config.yaml
num_hidden_layers: 14
num_key_value_heads: 1
optimizer: "muon_variant"
learning_rate: 0.00549
lr_mult_down: 0.7
beta1: 0.93
lr_head: 0.0121
max_seq_len: 512
Each number is 50 + 10 x the weight over the matrix's rms, rounded and kept within 0 to 99. Layers, rows and columns count from 0.

# layer 3 attention query, 192x256, rms 0.171, rows 23-30,55-61,86-93,118-125,150-157,182-189, columns 0-127
64 48 57 47 56 39 47 31 47 38 49 65 55 19 43 57 34 59 34 52 55 54 28 40 50 55 77 47 50 54 39 40 50 34 56 35 54 50 52 49 34 48 53 56 51 48 63 53 36 22 45 57 55 71 46 59 63 53 34 30 35 52 41 43 72 37 38 40 44 68 52 62 39 40 56 41 54 52 60 69 53 55 33 58 43 54 48 44 48 50 40 42 46 51 47 37 55 58 37 55 45 61 45 36 30 48 55 52 64 34 56 76 50 53 19 36 54 63 59 60 33 58 37 48 46 35 28 39
43 56 61 32 61 51 42 63 61 56 52 56 32 89 30 34 69 46 65 50 54 48 57 43 41 38 49 59 35 53 33 37 73 52 71 61 51 51 44 47 37 55 58 60 43 74 40 49 56 56 65 37 24 26 59 53 50 54 25 43 65 60 68 45 66 57 58 70 33 54 46 52 49 65 42 37 52 67 50 40 61 37 60 49 51 28 79 70 49 50 67 78 52 52 51 70 43 47 24 56 41 32 55 54 78 51 18 59 48 70 34 18 50 34 54 47 32 30 61 40 67 46 60 44 32 46 58 57
64 50 61 35 54 57 49 26 44 57 62 37 66 61 45 48 35 49 66 59 53 45 48 39 70 43 61 36 55 37 47 54 59 30 60 49 45 51 24 29 42 57 35 58 41 68 34 75 43 58 54 48 55 40 55 57 34 46 77 49 64 46 54 45 26 50 64 50 45 39 52 54 66 63 55 72 58 52 42 45 53 64 51 49 52 60 48 43 57 50 63 50 43 35 44 35 47 56 61 48 79 57 64 54 30 18 43 54 51 65 68 56 42 52 59 43 35 52 61 40 46 56 41 41 47 33 47 63
56 58 35 59 62 42 46 33 62 29 45 69 75 53 48 48 41 55 33 52 27 70 68 24 56 54 53 31 48 47 52 56 48 45 43 58 55 45 71 54 56 34 62 60 59 27 46 40 51 38 54 30 30 33 50 29 42 28 32 53 51 63 38 65 51 48 52 34 55 49 57 43 61 47 49 47 71 73 57 50 38 55 58 39 32 36 45 53 58 53 69 31 75 51 44 56 53 40 32 53 41 44 50 36 50 55 52 63 55 53 46 72 42 64 47 34 67 48 54 62 61 50 53 63 43 51 21 32
60 41 52 61 43 52 50 59 50 62 34 54 55 69 38 47 57 29 46 60 43 31 42 48 52 51 54 26 38 53 34 47 54 48 52 52 38 44 51 50 66 58 46 52 52 62 68 52 50 54 29 53 37 32 75 70 38 48 54 51 54 35 54 57 65 43 41 45 53 35 49 40 39 62 51 46 60 50 48 57 39 53 33 29 64 30 58 64 51 53 63 55 41 50 66 55 21 65 27 53 48 50 63 41 79 44 40 53 64 63 51 42 58 61 40 49 33 52 42 45 71 53 52 52 46 45 61 63
44 71 44 44 44 42 64 72 44 72 52 42 36 57 43 47 51 43 44 34 48 37 53 59 56 52 30 56 40 55 54 49 39 44 51 38 23 55 31 55 40 55 43 55 50 60 46 61 70 65 34 59 56 62 50 53 29 46 40 41 34 75 65 44 59 52 55 60 49 57 68 41 49 50 45 53 51 67 46 59 38 56 60 52 38 49 56 39 64 46 44 49 50 56 61 52 63 52 53 56 62 59 45 65 53 50 34 42 51 48 46 39 32 57 48 51 31 58 56 68 55 47 52 39 39 45 56 54
53 58 38 47 39 46 47 29 34 36 66 58 31 54 64 68 49 33 60 68 60 51 49 47 44 28 40 50 65 51 42 49 54 35 25 43 47 11 56 65 46 42 40 50 46 52 65 38 46 53 58 64 54 41 43 45 44 42 54 52 55 52 46 41 50 61 31 63 74 52 51 47 51 54 39 58 35 44 39 43 60 45 50 47 29 62 43 39 50 46 57 51 48 45 46 31 46 48 55 60 76 70 68 61 42 47 68 47 43 45 53 35 54 56 41 55 54 57 50 47 18 62 30 67 54 43 15 73
59 47 57 64 43 41 37 62 48 50 54 48 46 42 37 50 48 51 51 59 34 33 68 52 57 58 35 50 32 34 38 62 66 34 42 55 34 27 56 49 59 34 37 44 64 43 49 34 59 39 30 52 41 63 67 38 50 45 25 45 61 41 52 68 58 27 45 57 21 62 49 57 63 56 72 80 54 33 79 42 32 48 46 45 56 42 48 53 67 48 55 49 55 50 53 43 43 57 56 27 56 47 58 38 53 77 59 53 48 64 66 64 52 47 41 48 60 35 50 66 69 45 49 35 41 64 47 60
57 39 52 24 60 52 29 51 59 27 45 50 71 48 55 56 33 54 23 57 35 55 35 50 55 54 56 55 49 52 39 58 56 51 60 60 52 41 59 48 51 40 47 51 76 80 36 53 54 40 48 71 51 55 57 56 66 68 25 48 63 55 32 44 43 57 37 59 54 67 59 55 49 42 78 34 55 69 60 57 50 57 43 49 44 46 53 46 46 42 53 43 56 53 60 43 34 37 45 56 37 59 54 43 63 44 49 62 50 38 62 62 57 52 57 44 54 65 53 48 42 53 47 72 43 65 22 31
52 48 53 37 59 56 50 54 48 48 50 45 27 51 56 51 56 38 65 64 65 63 20 44 46 30 52 74 62 57 37 33 62 44 50 68 51 67 40 57 46 56 45 62 54 65 30 64 29 31 71 62 29 45 60 54 57 40 46 51 55 69 68 58 44 56 48 59 52 38 38 58 56 62 30 50 34 59 26 36 57 45 53 39 31 45 52 67 56 50 48 69 50 45 57 53 47 67 21 46 44 23 60 63 63 35 36 42 48 69 50 44 52 48 49 53 31 47 71 32 46 51 61 40 63 42 58 51
64 47 38 53 67 45 42 44 59 54 40 59 68 41 46 46 51 58 40 58 61 41 51 37 52 39 52 41 38 51 42 69 55 67 37 45 51 31 55 39 63 39 35 43 44 64 45 65 36 48 42 51 40 59 50 43 46 47 65 63 50 53 37 55 45 37 46 45 19 47 53 53 52 41 59 50 44 50 23 51 47 53 44 42 67 52 42 60 61 38 47 48 40 56 49 50 56 52 49 37 66 40 66 51 61 47 51 63 44 52 40 56 53 45 40 55 49 47 35 53 43 52 44 52 48 53 55 44
51 54 52 47 55 27 41 54 41 49 60 66 59 53 44 53 43 70 33 47 65 44 68 47 50 43 34 36 42 55 54 55 31 50 70 62 58 47 71 58 63 37 42 35 50 51 43 48 55 52 63 58 50 41 46 55 54 56 44 55 51 44 24 55 70 66 56 72 59 55 46 39 47 38 45 66 54 37 50 44 46 35 52 56 43 54 53 37 39 49 56 44 41 45 46 64 46 62 50 61 52 53 46 49 33 57 59 54 46 45 44 52 60 70 29 56 62 56 43 40 43 75 54 46 56 56 60 63
50 45 38 56 54 63 63 56 42 61 40 53 28 52 42 44 65 42 55 47 50 36 25 65 44 48 57 46 31 54 48 47 41 45 39 38 36 52 32 61 74 48 60 68 57 66 44 51 39 37 77 51 44 47 56 59 34 36 57 48 28 44 67 53 56 65 53 59 27 28 52 49 53 45 54 47 41 59 15 50 58 46 36 42 63 36 54 66 52 40 34 56 37 63 54 53 53 47 61 61 58 38 52 71 52 38 50 43 44 75 41 50 41 67 56 53 50 45 52 45 52 64 64 42 50 50 37 63
57 62 40 59 41 66 39 76 35 30 65 44 52 55 54 48 61 50 34 48 39 67 48 56 45 35 52 55 49 51 24 60 51 51 55 48 40 77 71 62 54 35 62 47 65 59 46 35 39 47 42 38 57 61 48 61 29 64 30 49 25 45 21 68 75 51 53 54 63 68 45 46 57 64 59 60 50 57 59 60 52 49 31 41 34 46 57 51 52 67 68 38 60 49 47 40 32 53 61 30 54 53 47 49 42 52 51 49 49 49 42 25 51 44 56 47 57 49 53 58 44 54 49 49 28 49 49 42
54 53 43 46 48 42 45 41 37 43 57 53 36 43 52 62 59 64 65 45 59 55 46 57 51 30 39 44 70 43 59 50 40 42 33 45 52 25 67 57 47 66 46 58 38 54 32 58 44 62 28 48 52 49 47 41 52 47 63 44 35 48 27 37 48 66 43 53 52 42 44 56 57 58 37 39 49 45 52 45 59 55 67 32 39 65 53 41 56 63 48 36 79 57 52 47 34 49 34 50 61 62 46 50 50 61 54 51 48 47 56 50 41 55 62 47 50 42 58 49 46 56 51 57 41 35 48 60
55 50 49 38 58 59 41 55 47 56 44 51 41 37 51 62 41 41 48 36 55 49 46 53 31 67 44 44 41 47 49 62 45 40 45 58 39 37 51 58 57 39 37 50 49 59 62 70 48 57 42 56 49 40 63 54 41 53 48 44 44 42 33 47 48 46 40 35 47 41 60 37 43 52 49 49 65 34 42 54 46 61 37 41 61 35 51 44 57 52 45 58 56 29 51 54 43 65 42 56 62 38 47 31 59 53 43 40 76 48 53 42 40 63 47 55 45 38 32 47 64 40 51 46 55 67 52 50
75 40 39 32 52 39 63 52 56 27 64 55 72 51 52 54 38 63 49 56 58 49 41 56 43 55 61 53 44 47 51 46 54 54 57 40 38 58 56 48 40 45 33 45 44 49 41 55 56 53 66 44 58 63 39 55 60 59 44 54 64 32 48 42 52 69 28 58 51 43 45 74 36 45 54 43 45 63 83 52 53 42 50 60 49 37 48 46 49 71 38 37 56 48 41 35 38 61 43 47 47 64 41 50 40 51 48 54 41 44 42 59 37 35 51 24 64 45 62 55 44 36 59 47 58 62 41 51
40 65 65 45 49 44 42 46 56 51 32 49 56 45 61 54 58 56 62 38 48 70 63 37 44 41 62 70 59 30 39 41 48 51 64 57 48 54 59 43 36 56 50 65 49 43 33 57 48 54 56 49 57 54 44 51 68 50 34 74 57 53 67 76 27 45 67 61 64 62 49 71 61 58 56 45 65 69 51 49 63 53 74 24 52 58 60 26 62 37 44 64 59 40 56 55 50 40 46 45 47 32 53 46 53 48 33 60 48 52 31 37 49 40 45 52 43 43 42 45 39 47 51 49 49 58 51 39
64 54 39 53 45 57 46 44 46 49 36 53 63 50 49 32 43 36 55 51 52 49 57 49 65 52 59 46 56 39 53 32 51 33 57 36 63 35 44 48 50 47 48 46 35 72 42 52 32 43 63 55 43 25 34 33 50 48 34 53 79 45 58 26 46 52 43 63 38 40 72 45 53 24 45 54 52 68 54 44 54 53 56 47 64 56 39 55 41 34 52 56 62 43 69 69 39 40 29 45 54 44 54 53 55 59 52 54 46 63 44 49 51 54 44 43 65 46 61 41 54 42 45 51 39 43 39 54
58 44 57 56 42 50 16 25 30 37 37 55 61 46 52 52 45 55 48 54 27 56 53 47 80 62 49 55 72 61 49 29 57 43 40 58 56 60 78 40 61 38 59 38 45 38 56 50 36 54 48 45 37 41 42 31 64 39 53 52 27 59 61 60 44 52 44 55 44 38 46 32 68 50 63 67 57 54 41 35 47 56 35 64 31 50 61 50 58 39 71 48 81 62 55 54 66 24 44 65 42 64 44 33 34 69 62 45 63 42 64 78 53 66 43 36 62 62 68 60 72 59 46 76 32 38 51 33
30 81 56 62 49 49 63 45 69 56 42 57 37 45 59 45 66 60 37 21 67 45 57 58 50 47 38 44 40 52 39 59 48 31 51 56 58 64 36 55 58 54 55 60 50 39 63 20 57 81 67 69 42 31 72 56 50 54 70 51 87 36 43 60 35 30 65 26 38 59 62 48 64 50 44 46 58 41 37 82 48 57 46 40 64 34 64 44 50 43 36 63 43 53 65 61 62 78 30 64 65 27 48 53 51 43 24 52 54 43 52 43 60 61 45 59 42 41 36 39 53 51 78 23 32 52 59 57
39 69 54 32 53 41 47 71 31 43 30 49 40 68 29 52 56 31 57 24 69 59 43 81 39 44 30 48 56 33 59 66 64 51 48 31 53 47 40 55 22 52 42 58 38 44 48 53 71 57 45 50 65 57 59 50 62 66 44 34 41 30 59 52 55 38 58 41 38 52 75 48 64 48 71 68 57 43 46 38 56 77 57 62 39 36 31 69 50 49 45 60 47 41 65 59 55 49 59 64 43 20 54 59 43 38 44 76 37 57 46 46 54 67 44 31 31 28 63 78 53 48 57 44 54 62 62 54
53 39 47 26 41 59 26 54 42 35 64 55 28 48 18 53 39 59 43 54 58 40 39 43 52 21 59 54 26 59 52 34 48 59 10 30 30 44 46 57 42 53 40 73 31 47 83 57 37 54 49 52 52 62 65 32 63 64 51 32 50 31 51 26 65 55 45 56 82 46 46 56 51 46 47 38 55 41 44 35 64 36 37 60 51 64 43 35 61 48 50 16 54 47 52 64 51 40 63 73 66 60 61 76 38 36 52 46 46 60 52 55 40 56 68 39 60 50 63 68 45 48 31 38 67 55 53 35
47 67 40 49 64 63 48 55 46 28 37 47 44 40 39 53 54 51 52 57 52 57 56 42 56 37 65 37 64 51 39 64 39 52 45 50 54 48 47 63 60 61 55 63 60 58 49 59 49 59 42 48 54 44 46 41 36 46 51 31 37 53 37 37 56 55 36 32 58 48 43 37 37 61 57 51 58 45 41 36 52 48 59 66 60 49 64 43 47 74 59 37 65 48 61 67 49 48 56 55 40 35 46 69 48 49 48 48 60 59 46 53 53 64 52 34 50 45 43 61 77 51 64 48 52 54 45 53
50 54 34 44 37 35 47 47 65 59 56 40 85 51 38 52 44 69 41 57 43 56 45 59 45 52 33 54 46 37 42 55 19 60 58 48 48 46 88 63 57 46 49 58 55 48 30 50 49 30 53 58 27 42 55 58 62 73 50 53 63 61 43 43 56 42 47 45 38 54 50 51 62 40 44 50 62 62 60 52 50 48 60 62 58 63 36 44 30 45 57 33 44 52 53 53 44 32 47 55 42 56 41 39 53 47 64 50 54 50 54 60 55 53 57 68 31 59 48 58 39 60 41 55 45 46 37 45
33 55 38 28 70 57 60 40 58 53 53 66 48 56 53 45 75 45 75 52 45 40 42 52 35 46 56 64 45 42 55 57 65 63 60 63 36 69 42 45 37 66 55 63 46 74 25 75 47 39 47 49 45 43 56 52 40 32 64 55 56 41 76 50 41 56 74 57 37 45 38 51 43 47 30 47 43 49 38 40 48 51 74 49 79 48 62 75 57 56 60 68 54 52 52 67 57 65 32 59 31 42 59 56 57 60 23 55 45 50 62 44 50 51 20 37 44 42 64 38 59 33 58 39 56 37 65 45
51 68 58 35 64 33 43 34 56 56 59 69 50 50 40 29 57 53 47 53 51 51 31 46 71 46 54 51 50 32 48 68 62 47 47 48 55 44 59 38 57 49 54 54 26 47 49 47 46 45 58 70 54 50 53 57 45 49 56 46 48 45 61 53 50 58 48 48 42 54 46 60 61 37 48 44 40 42 51 53 53 69 61 46 75 51 50 48 52 47 51 58 52 32 43 90 36 57 49 53 50 53 38 45 45 49 42 48 42 53 51 47 60 55 44 24 62 37 50 44 40 62 42 40 44 39 59 39
50 61 51 52 44 66 35 54 58 37 48 29 62 35 57 51 45 62 51 63 45 29 63 26 61 62 38 55 62 45 41 59 34 55 60 70 63 56 62 44 36 45 61 53 60 32 56 37 56 68 70 33 51 40 55 52 46 44 49 62 66 42 40 53 46 71 53 51 27 40 55 48 53 39 39 42 63 45 33 47 50 63 47 42 53 41 47 33 64 37 44 59 67 56 54 34 44 48 33 45 56 56 38 37 44 50 44 57 72 40 46 60 64 52 47 46 60 39 43 61 70 45 51 61 43 54 46 50
47 58 43 30 68 55 65 44 47 57 62 59 55 58 69 46 29 50 51 50 52 47 50 36 32 36 55 62 46 42 65 58 22 48 40 69 29 48 53 50 22 51 54 40 51 40 58 52 65 43 57 48 46 64 56 51 47 53 46 52 34 37 52 58 56 54 47 45 57 58 50 29 41 74 60 65 68 52 54 50 57 51 48 50 56 53 57 66 40 65 63 59 51 70 47 57 41 66 29 62 38 51 44 49 57 46 39 56 56 73 59 50 53 48 35 50 43 38 24 60 37 30 55 59 54 51 57 53
34 65 51 47 62 52 42 62 30 45 62 34 51 42 65 44 51 69 64 42 52 41 45 56 57 56 46 44 53 44 55 54 57 61 66 48 48 59 35 39 48 42 58 38 64 48 43 42 67 28 28 31 55 51 36 28 64 32 51 50 29 20 53 51 53 53 60 54 51 37 57 66 49 39 62 52 46 53 42 63 32 42 60 51 46 40 47 63 55 50 51 55 41 49 54 54 66 38 57 42 56 56 75 66 43 46 72 45 58 61 49 58 56 48 42 61 41 43 61 43 66 49 60 34 50 81 48 49
59 55 56 51 42 66 44 25 48 46 57 54 55 45 63 57 37 57 44 50 58 53 32 41 56 51 35 57 64 48 64 52 50 58 45 53 70 25 48 72 52 45 46 51 60 41 43 43 57 63 20 62 45 58 46 51 66 65 42 58 39 65 34 55 40 45 55 64 69 55 50 64 56 50 36 43 53 60 63 69 37 50 51 51 25 61 73 40 38 43 58 46 54 59 56 29 33 55 51 61 58 55 45 57 54 50 49 38 56 57 52 45 70 51 47 43 56 36 57 62 43 44 54 58 68 41 43 68
64 56 43 49 54 41 46 35 50 31 31 46 59 41 66 41 40 58 60 23 39 60 64 45 34 44 46 54 66 51 45 50 43 53 52 43 42 61 44 47 65 41 39 38 34 45 45 60 56 46 41 59 40 56 34 53 51 47 58 49 64 46 60 51 56 40 57 39 41 37 56 70 54 42 42 53 46 42 49 54 56 53 41 59 48 50 30 30 60 54 69 55 44 57 45 40 48 56 60 42 59 51 55 64 42 42 49 51 54 64 57 57 45 45 48 55 51 50 19 40 48 37 43 54 39 58 38 66
70 59 45 35 47 58 45 58 63 45 59 52 46 41 64 52 37 70 43 53 56 59 47 38 40 67 50 53 53 57 22 56 50 42 34 60 29 42 58 50 56 42 52 56 61 33 56 44 52 47 69 63 57 50 50 57 66 69 41 37 45 70 32 26 53 61 21 59 49 42 54 44 44 67 35 39 43 15 54 63 46 70 44 67 49 68 48 45 55 50 40 50 41 62 42 39 35 54 55 42 37 43 49 41 67 40 60 38 54 50 59 51 35 62 56 50 35 68 43 73 31 51 30 53 52 38 38 48
56 64 55 58 56 58 65 58 48 35 26 67 72 54 44 64 43 49 81 44 46 45 46 56 57 49 44 50 44 30 77 37 51 60 77 68 55 79 53 60 41 87 68 47 48 72 26 36 66 67 54 27 62 21 71 46 50 33 37 69 68 46 77 54 27 61 84 53 49 72 55 60 51 71 61 71 56 86 57 34 66 41 46 38 90 45 73 55 30 65 50 69 59 25 60 51 45 60 33 34 40 47 63 46 44 45 26 50 40 58 56 56 63 12 45 47 59 50 38 21 65 40 72 59 42 51 53 33
45 53 42 61 55 45 44 33 56 42 51 52 50 50 28 50 32 51 46 52 53 35 39 40 39 42 46 31 40 55 63 56 52 48 47 42 45 35 47 60 56 46 38 60 36 47 48 60 58 45 50 54 70 50 47 49 46 40 56 42 40 46 31 45 80 38 43 58 61 42 52 58 50 49 47 45 39 50 26 57 42 53 34 52 35 58 54 39 53 39 37 38 31 55 45 69 57 50 57 48 57 41 54 48 58 45 54 57 47 61 55 47 42 58 54 42 63 58 63 47 36 44 64 35 48 31 47 51
48 53 57 47 52 57 55 61 46 60 32 49 52 45 55 51 51 66 49 56 67 33 40 49 48 39 51 39 43 56 56 45 51 53 56 45 55 36 59 47 60 39 61 19 65 54 48 34 49 35 55 69 59 65 47 51 68 42 44 51 64 67 57 48 49 34 55 44 56 45 51 37 59 55 46 64 40 67 52 60 47 53 31 59 45 49 35 40 49 54 71 39 45 53 47 39 73 46 54 54 49 45 56 51 33 51 41 46 44 53 56 45 69 61 46 60 61 44 61 43 48 49 70 53 47 44 46 35
56 39 48 55 68 60 48 37 49 38 54 58 49 42 52 58 51 46 57 53 50 49 54 55 74 37 52 47 54 42 47 33 42 55 50 38 50 52 48 42 44 50 52 61 64 70 40 47 63 55 49 45 55 51 40 51 61 38 60 58 54 45 58 52 53 45 51 38 50 62 55 41 41 50 61 57 62 48 35 53 55 53 64 46 67 59 56 73 46 48 78 46 45 47 37 55 66 36 43 58 42 48 40 43 32 34 66 62 66 57 55 51 64 58 63 68 41 52 48 60 67 34 58 52 52 66 57 50
46 69 57 41 51 53 45 45 30 45 35 41 29 55 53 46 62 57 60 41 47 65 63 65 49 33 34 54 50 51 38 53 50 55 64 57 54 69 56 41 57 53 61 57 70 74 34 48 59 52 40 49 58 32 51 48 45 27 41 55 36 52 59 38 59 41 45 45 55 54 50 56 71 51 70 57 44 65 34 46 55 41 47 33 52 57 79 41 47 42 33 66 40 33 61 40 21 35 39 76 34 48 41 47 48 35 32 52 40 43 70 48 43 22 45 61 47 60 48 52 54 45 50 38 22 55 37 50
57 38 58 51 55 68 54 68 49 56 56 51 20 57 66 49 28 57 25 70 50 41 30 61 57 30 61 67 69 69 52 47 32 46 33 44 47 67 35 60 65 32 34 65 38 42 81 57 39 60 63 62 50 80 57 43 57 61 61 31 36 22 38 52 50 65 40 49 55 40 39 43 40 46 44 51 55 30 52 63 44 49 39 45 60 58 46 66 51 47 53 16 61 67 35 46 52 43 35 62 45 54 36 80 57 59 54 25 75 71 37 34 50 51 54 47 30 71 61 67 40 48 40 56 66 57 50 52
47 36 58 35 50 59 53 42 40 55 56 65 54 55 53 57 46 41 47 33 56 62 38 30 68 68 39 61 50 47 38 53 41 32 48 52 57 44 43 46 48 41 54 39 49 47 64 68 52 30 41 37 42 29 44 56 60 46 64 50 44 59 38 46 78 34 52 41 38 45 57 50 66 49 51 42 53 38 57 57 40 53 50 51 55 55 46 51 51 52 61 56 51 48 56 39 68 52 33 59 40 36 58 47 55 63 55 43 53 45 57 48 53 52 59 40 37 38 38 41 51 58 61 45 45 59 42 49
58 23 49 61 76 35 45 43 61 52 44 61 54 34 42 36 54 51 39 52 41 66 41 54 53 42 50 41 26 43 65 51 31 50 60 46 39 68 60 55 59 58 42 41 33 39 56 32 61 52 67 50 61 55 47 58 41 61 55 55 55 56 49 43 51 79 29 53 55 48 54 52 49 59 61 57 46 41 45 39 57 54 37 46 44 63 54 42 54 62 52 58 51 77 35 35 44 47 53 43 31 72 54 45 35 46 48 53 48 39 32 58 65 49 56 61 43 78 66 62 25 45 48 54 50 61 42 34
47 65 46 22 57 49 56 53 54 47 43 48 50 60 52 58 46 47 78 45 45 58 51 54 59 34 55 54 57 44 49 35 65 50 56 63 59 48 39 21 46 61 65 62 39 70 31 53 45 41 62 52 45 45 65 45 42 30 34 64 65 62 51 61 57 52 56 57 56 51 43 56 44 46 39 51 51 61 59 43 43 65 65 54 48 25 62 69 57 64 60 83 57 52 52 65 33 66 32 44 43 32 55 66 51 56 25 44 31 43 53 30 38 39 49 53 43 46 40 27 59 45 58 47 60 36 71 49
61 49 45 50 41 44 61 43 56 37 45 55 72 37 33 41 66 47 48 63 68 47 64 39 61 64 55 38 46 37 46 37 45 40 51 55 57 22 56 48 50 43 56 43 65 59 39 59 35 61 61 62 50 47 47 61 63 49 64 60 55 58 36 34 52 38 31 60 43 52 73 42 58 49 41 44 27 42 42 66 50 46 57 53 59 51 53 40 45 43 51 42 32 42 51 73 48 47 63 62 50 41 38 42 34 57 50 49 48 62 63 44 48 41 40 56 41 50 57 51 36 29 56 44 47 32 42 60
64 42 51 73 43 31 51 48 41 42 40 52 61 32 63 66 66 64 37 55 42 47 50 23 47 63 30 40 48 40 47 51 28 42 46 59 68 50 65 65 61 25 48 48 44 51 38 53 56 55 37 68 40 60 49 27 41 48 46 50 38 61 45 69 77 44 30 50 56 47 67 60 56 49 61 70 54 43 42 48 45 51 30 57 55 58 53 36 61 43 54 41 57 46 53 41 49 31 46 59 39 59 35 33 45 56 57 49 47 43 52 55 40 51 61 64 60 60 55 66 56 31 48 53 18 61 40 37
51 61 55 26 45 62 51 73 49 50 54 44 43 57 49 45 55 43 66 29 51 56 35 38 73 54 49 55 40 50 64 36 48 48 53 47 32 44 71 41 57 65 59 68 49 66 57 44 55 56 61 56 48 34 68 62 49 42 30 63 56 26 58 39 45 53 60 62 72 47 52 53 34 45 50 45 54 39 59 24 60 53 67 51 45 47 82 53 59 44 41 58 60 81 44 64 25 56 32 44 49 45 66 64 43 55 39 42 44 60 56 27 44 52 29 60 47 28 55 34 57 49 63 35 40 35 58 51
44 47 45 60 33 35 37 32 54 33 61 33 45 51 58 45 59 47 46 47 44 51 38 36 44 57 38 57 50 57 59 58 40 58 45 42 51 41 39 44 39 40 43 53 54 53 49 48 57 30 47 50 50 38 49 21 52 39 56 57 60 36 50 45 52 29 37 39 26 64 79 62 50 49 66 63 57 58 46 39 41 21 63 68 35 57 73 63 60 36 43 63 43 58 37 60 61 44 46 65 61 35 62 54 37 46 46 49 48 48 30 48 38 61 51 49 61 54 67 28 45 52 49 46 43 77 56 38
53 34 67 60 45 52 67 38 47 52 50 45 48 47 46 65 63 48 43 57 66 58 47 57 48 30 44 56 33 63 53 47 62 63 26 45 53 62 54 44 47 43 55 51 46 42 52 46 59 50 41 41 48 59 45 51 74 65 44 45 30 53 28 61 63 54 47 50 48 53 53 54 51 60 61 33 56 41 42 60 49 44 47 34 50 54 27 47 64 52 40 42 53 56 42 49 62 57 64 62 60 57 47 39 53 39 55 59 61 63 40 37 32 41 54 48 58 60 53 67 43 52 44 51 56 73 47 57
# layer 3 attention key, 32x256, rms 0.161, rows 22-29, columns 0-127
52 58 55 47 44 34 55 72 49 55 37 67 48 56 49 54 54 62 57 50 55 52 52 44 57 33 54 47 35 44 41 53 47 62 67 38 63 48 60 61 40 60 49 63 46 55 44 54 62 27 51 64 59 63 59 52 59 40 52 71 40 24 49 49 40 59 49 45 42 45 58 32 36 62 57 54 45 66 41 44 32 43 66 53 42 43 60 35 43 68 42 43 67 59 49 37 48 39 42 51 49 49 43 60 56 43 54 59 34 51 56 53 64 47 45 64 37 40 43 50 25 51 52 47 33 43 56 40
48 75 45 64 38 42 52 49 42 40 23 50 60 48 49 55 63 53 54 55 50 56 44 55 47 36 60 53 36 43 53 50 44 54 73 49 60 57 49 46 40 68 62 48 60 60 56 51 46 45 50 65 37 51 51 74 66 56 48 44 61 50 56 52 46 39 63 52 49 68 49 48 59 57 68 63 35 45 43 48 52 48 54 31 44 44 60 43 54 52 51 52 63 66 58 54 41 54 57 54 48 46 70 52 46 53 51 66 55 65 46 52 43 43 48 45 51 38 35 39 49 60 47 40 44 49 49 43
53 60 51 46 45 47 41 64 34 31 44 60 43 59 50 55 60 35 52 44 29 64 38 47 55 39 61 55 45 29 66 57 51 51 48 47 35 59 33 59 44 73 55 47 47 56 35 61 61 38 66 38 40 50 47 51 63 54 55 32 56 43 48 58 50 41 74 59 40 66 41 51 37 38 68 53 43 48 58 41 40 42 37 62 36 44 71 37 31 55 55 66 58 60 54 50 50 44 49 55 35 48 70 58 47 51 45 40 61 59 50 56 47 34 36 56 42 35 46 41 58 48 39 52 56 54 54 34
46 58 72 69 31 70 35 49 43 28 38 66 62 62 49 72 45 49 38 62 45 61 63 49 47 31 50 51 54 23 46 51 52 50 50 44 49 50 43 38 39 58 59 59 53 78 35 48 53 79 58 49 44 31 61 36 58 46 41 70 62 48 65 33 50 58 46 50 47 60 56 35 43 65 60 50 65 61 68 35 62 43 58 41 44 53 69 36 44 73 58 47 61 62 62 27 49 36 43 38 54 64 49 59 54 35 38 47 63 48 49 45 50 33 57 55 34 60 37 51 45 47 27 54 25 61 43 56
48 41 34 54 39 58 44 23 40 63 47 74 55 36 52 47 49 47 50 52 35 33 58 58 70 56 57 48 53 40 38 40 47 41 40 50 59 39 61 50 62 53 53 44 46 28 49 39 58 34 40 50 32 46 66 49 55 42 46 56 42 51 45 41 49 56 49 50 38 57 51 65 50 54 45 56 45 61 52 54 63 59 50 46 59 54 49 53 36 55 46 58 56 41 55 53 56 47 43 53 62 63 46 48 48 45 55 40 46 37 45 54 45 65 27 51 54 46 54 62 62 27 37 65 45 33 43 56
55 48 54 58 41 45 47 48 47 49 39 67 37 50 53 47 64 55 51 57 75 27 55 43 47 32 54 39 49 37 35 39 59 54 58 46 58 47 66 51 68 57 39 64 50 59 75 60 42 51 32 51 34 30 70 56 46 52 66 52 61 57 45 55 53 40 54 37 49 44 48 46 46 67 72 41 60 50 44 46 39 38 55 44 34 40 54 42 51 53 54 59 48 53 47 48 61 39 70 61 60 52 60 57 49 42 52 45 39 50 39 54 39 68 56 47 61 66 46 47 51 59 62 55 56 46 56 45
58 31 52 41 57 51 49 25 54 35 46 56 57 47 37 58 38 55 50 45 54 50 48 43 52 56 45 38 51 35 48 54 42 50 44 42 41 51 24 43 54 31 43 46 64 28 43 49 47 37 59 57 41 61 42 76 50 57 34 48 42 44 34 48 53 50 46 41 47 45 47 52 50 39 70 56 44 15 55 55 49 54 52 63 43 40 46 41 51 58 64 46 50 50 63 41 26 51 51 53 50 48 49 55 42 59 51 60 53 52 49 52 60 56 66 49 53 39 41 63 47 46 66 46 49 50 59 67
18 48 46 46 44 42 46 38 65 35 47 56 47 31 27 52 61 40 54 48 48 48 45 51 44 60 58 59 48 68 32 51 46 67 34 47 33 40 48 57 45 31 51 53 45 38 50 60 43 50 51 45 65 61 31 37 54 74 56 51 41 35 42 41 64 59 59 35 53 49 61 34 53 40 64 25 47 44 33 48 39 61 43 43 47 64 48 45 52 35 45 50 56 42 67 43 31 68 49 51 61 56 61 59 51 37 53 56 23 39 54 40 44 46 78 28 43 52 52 46 38 51 40 39 69 48 45 47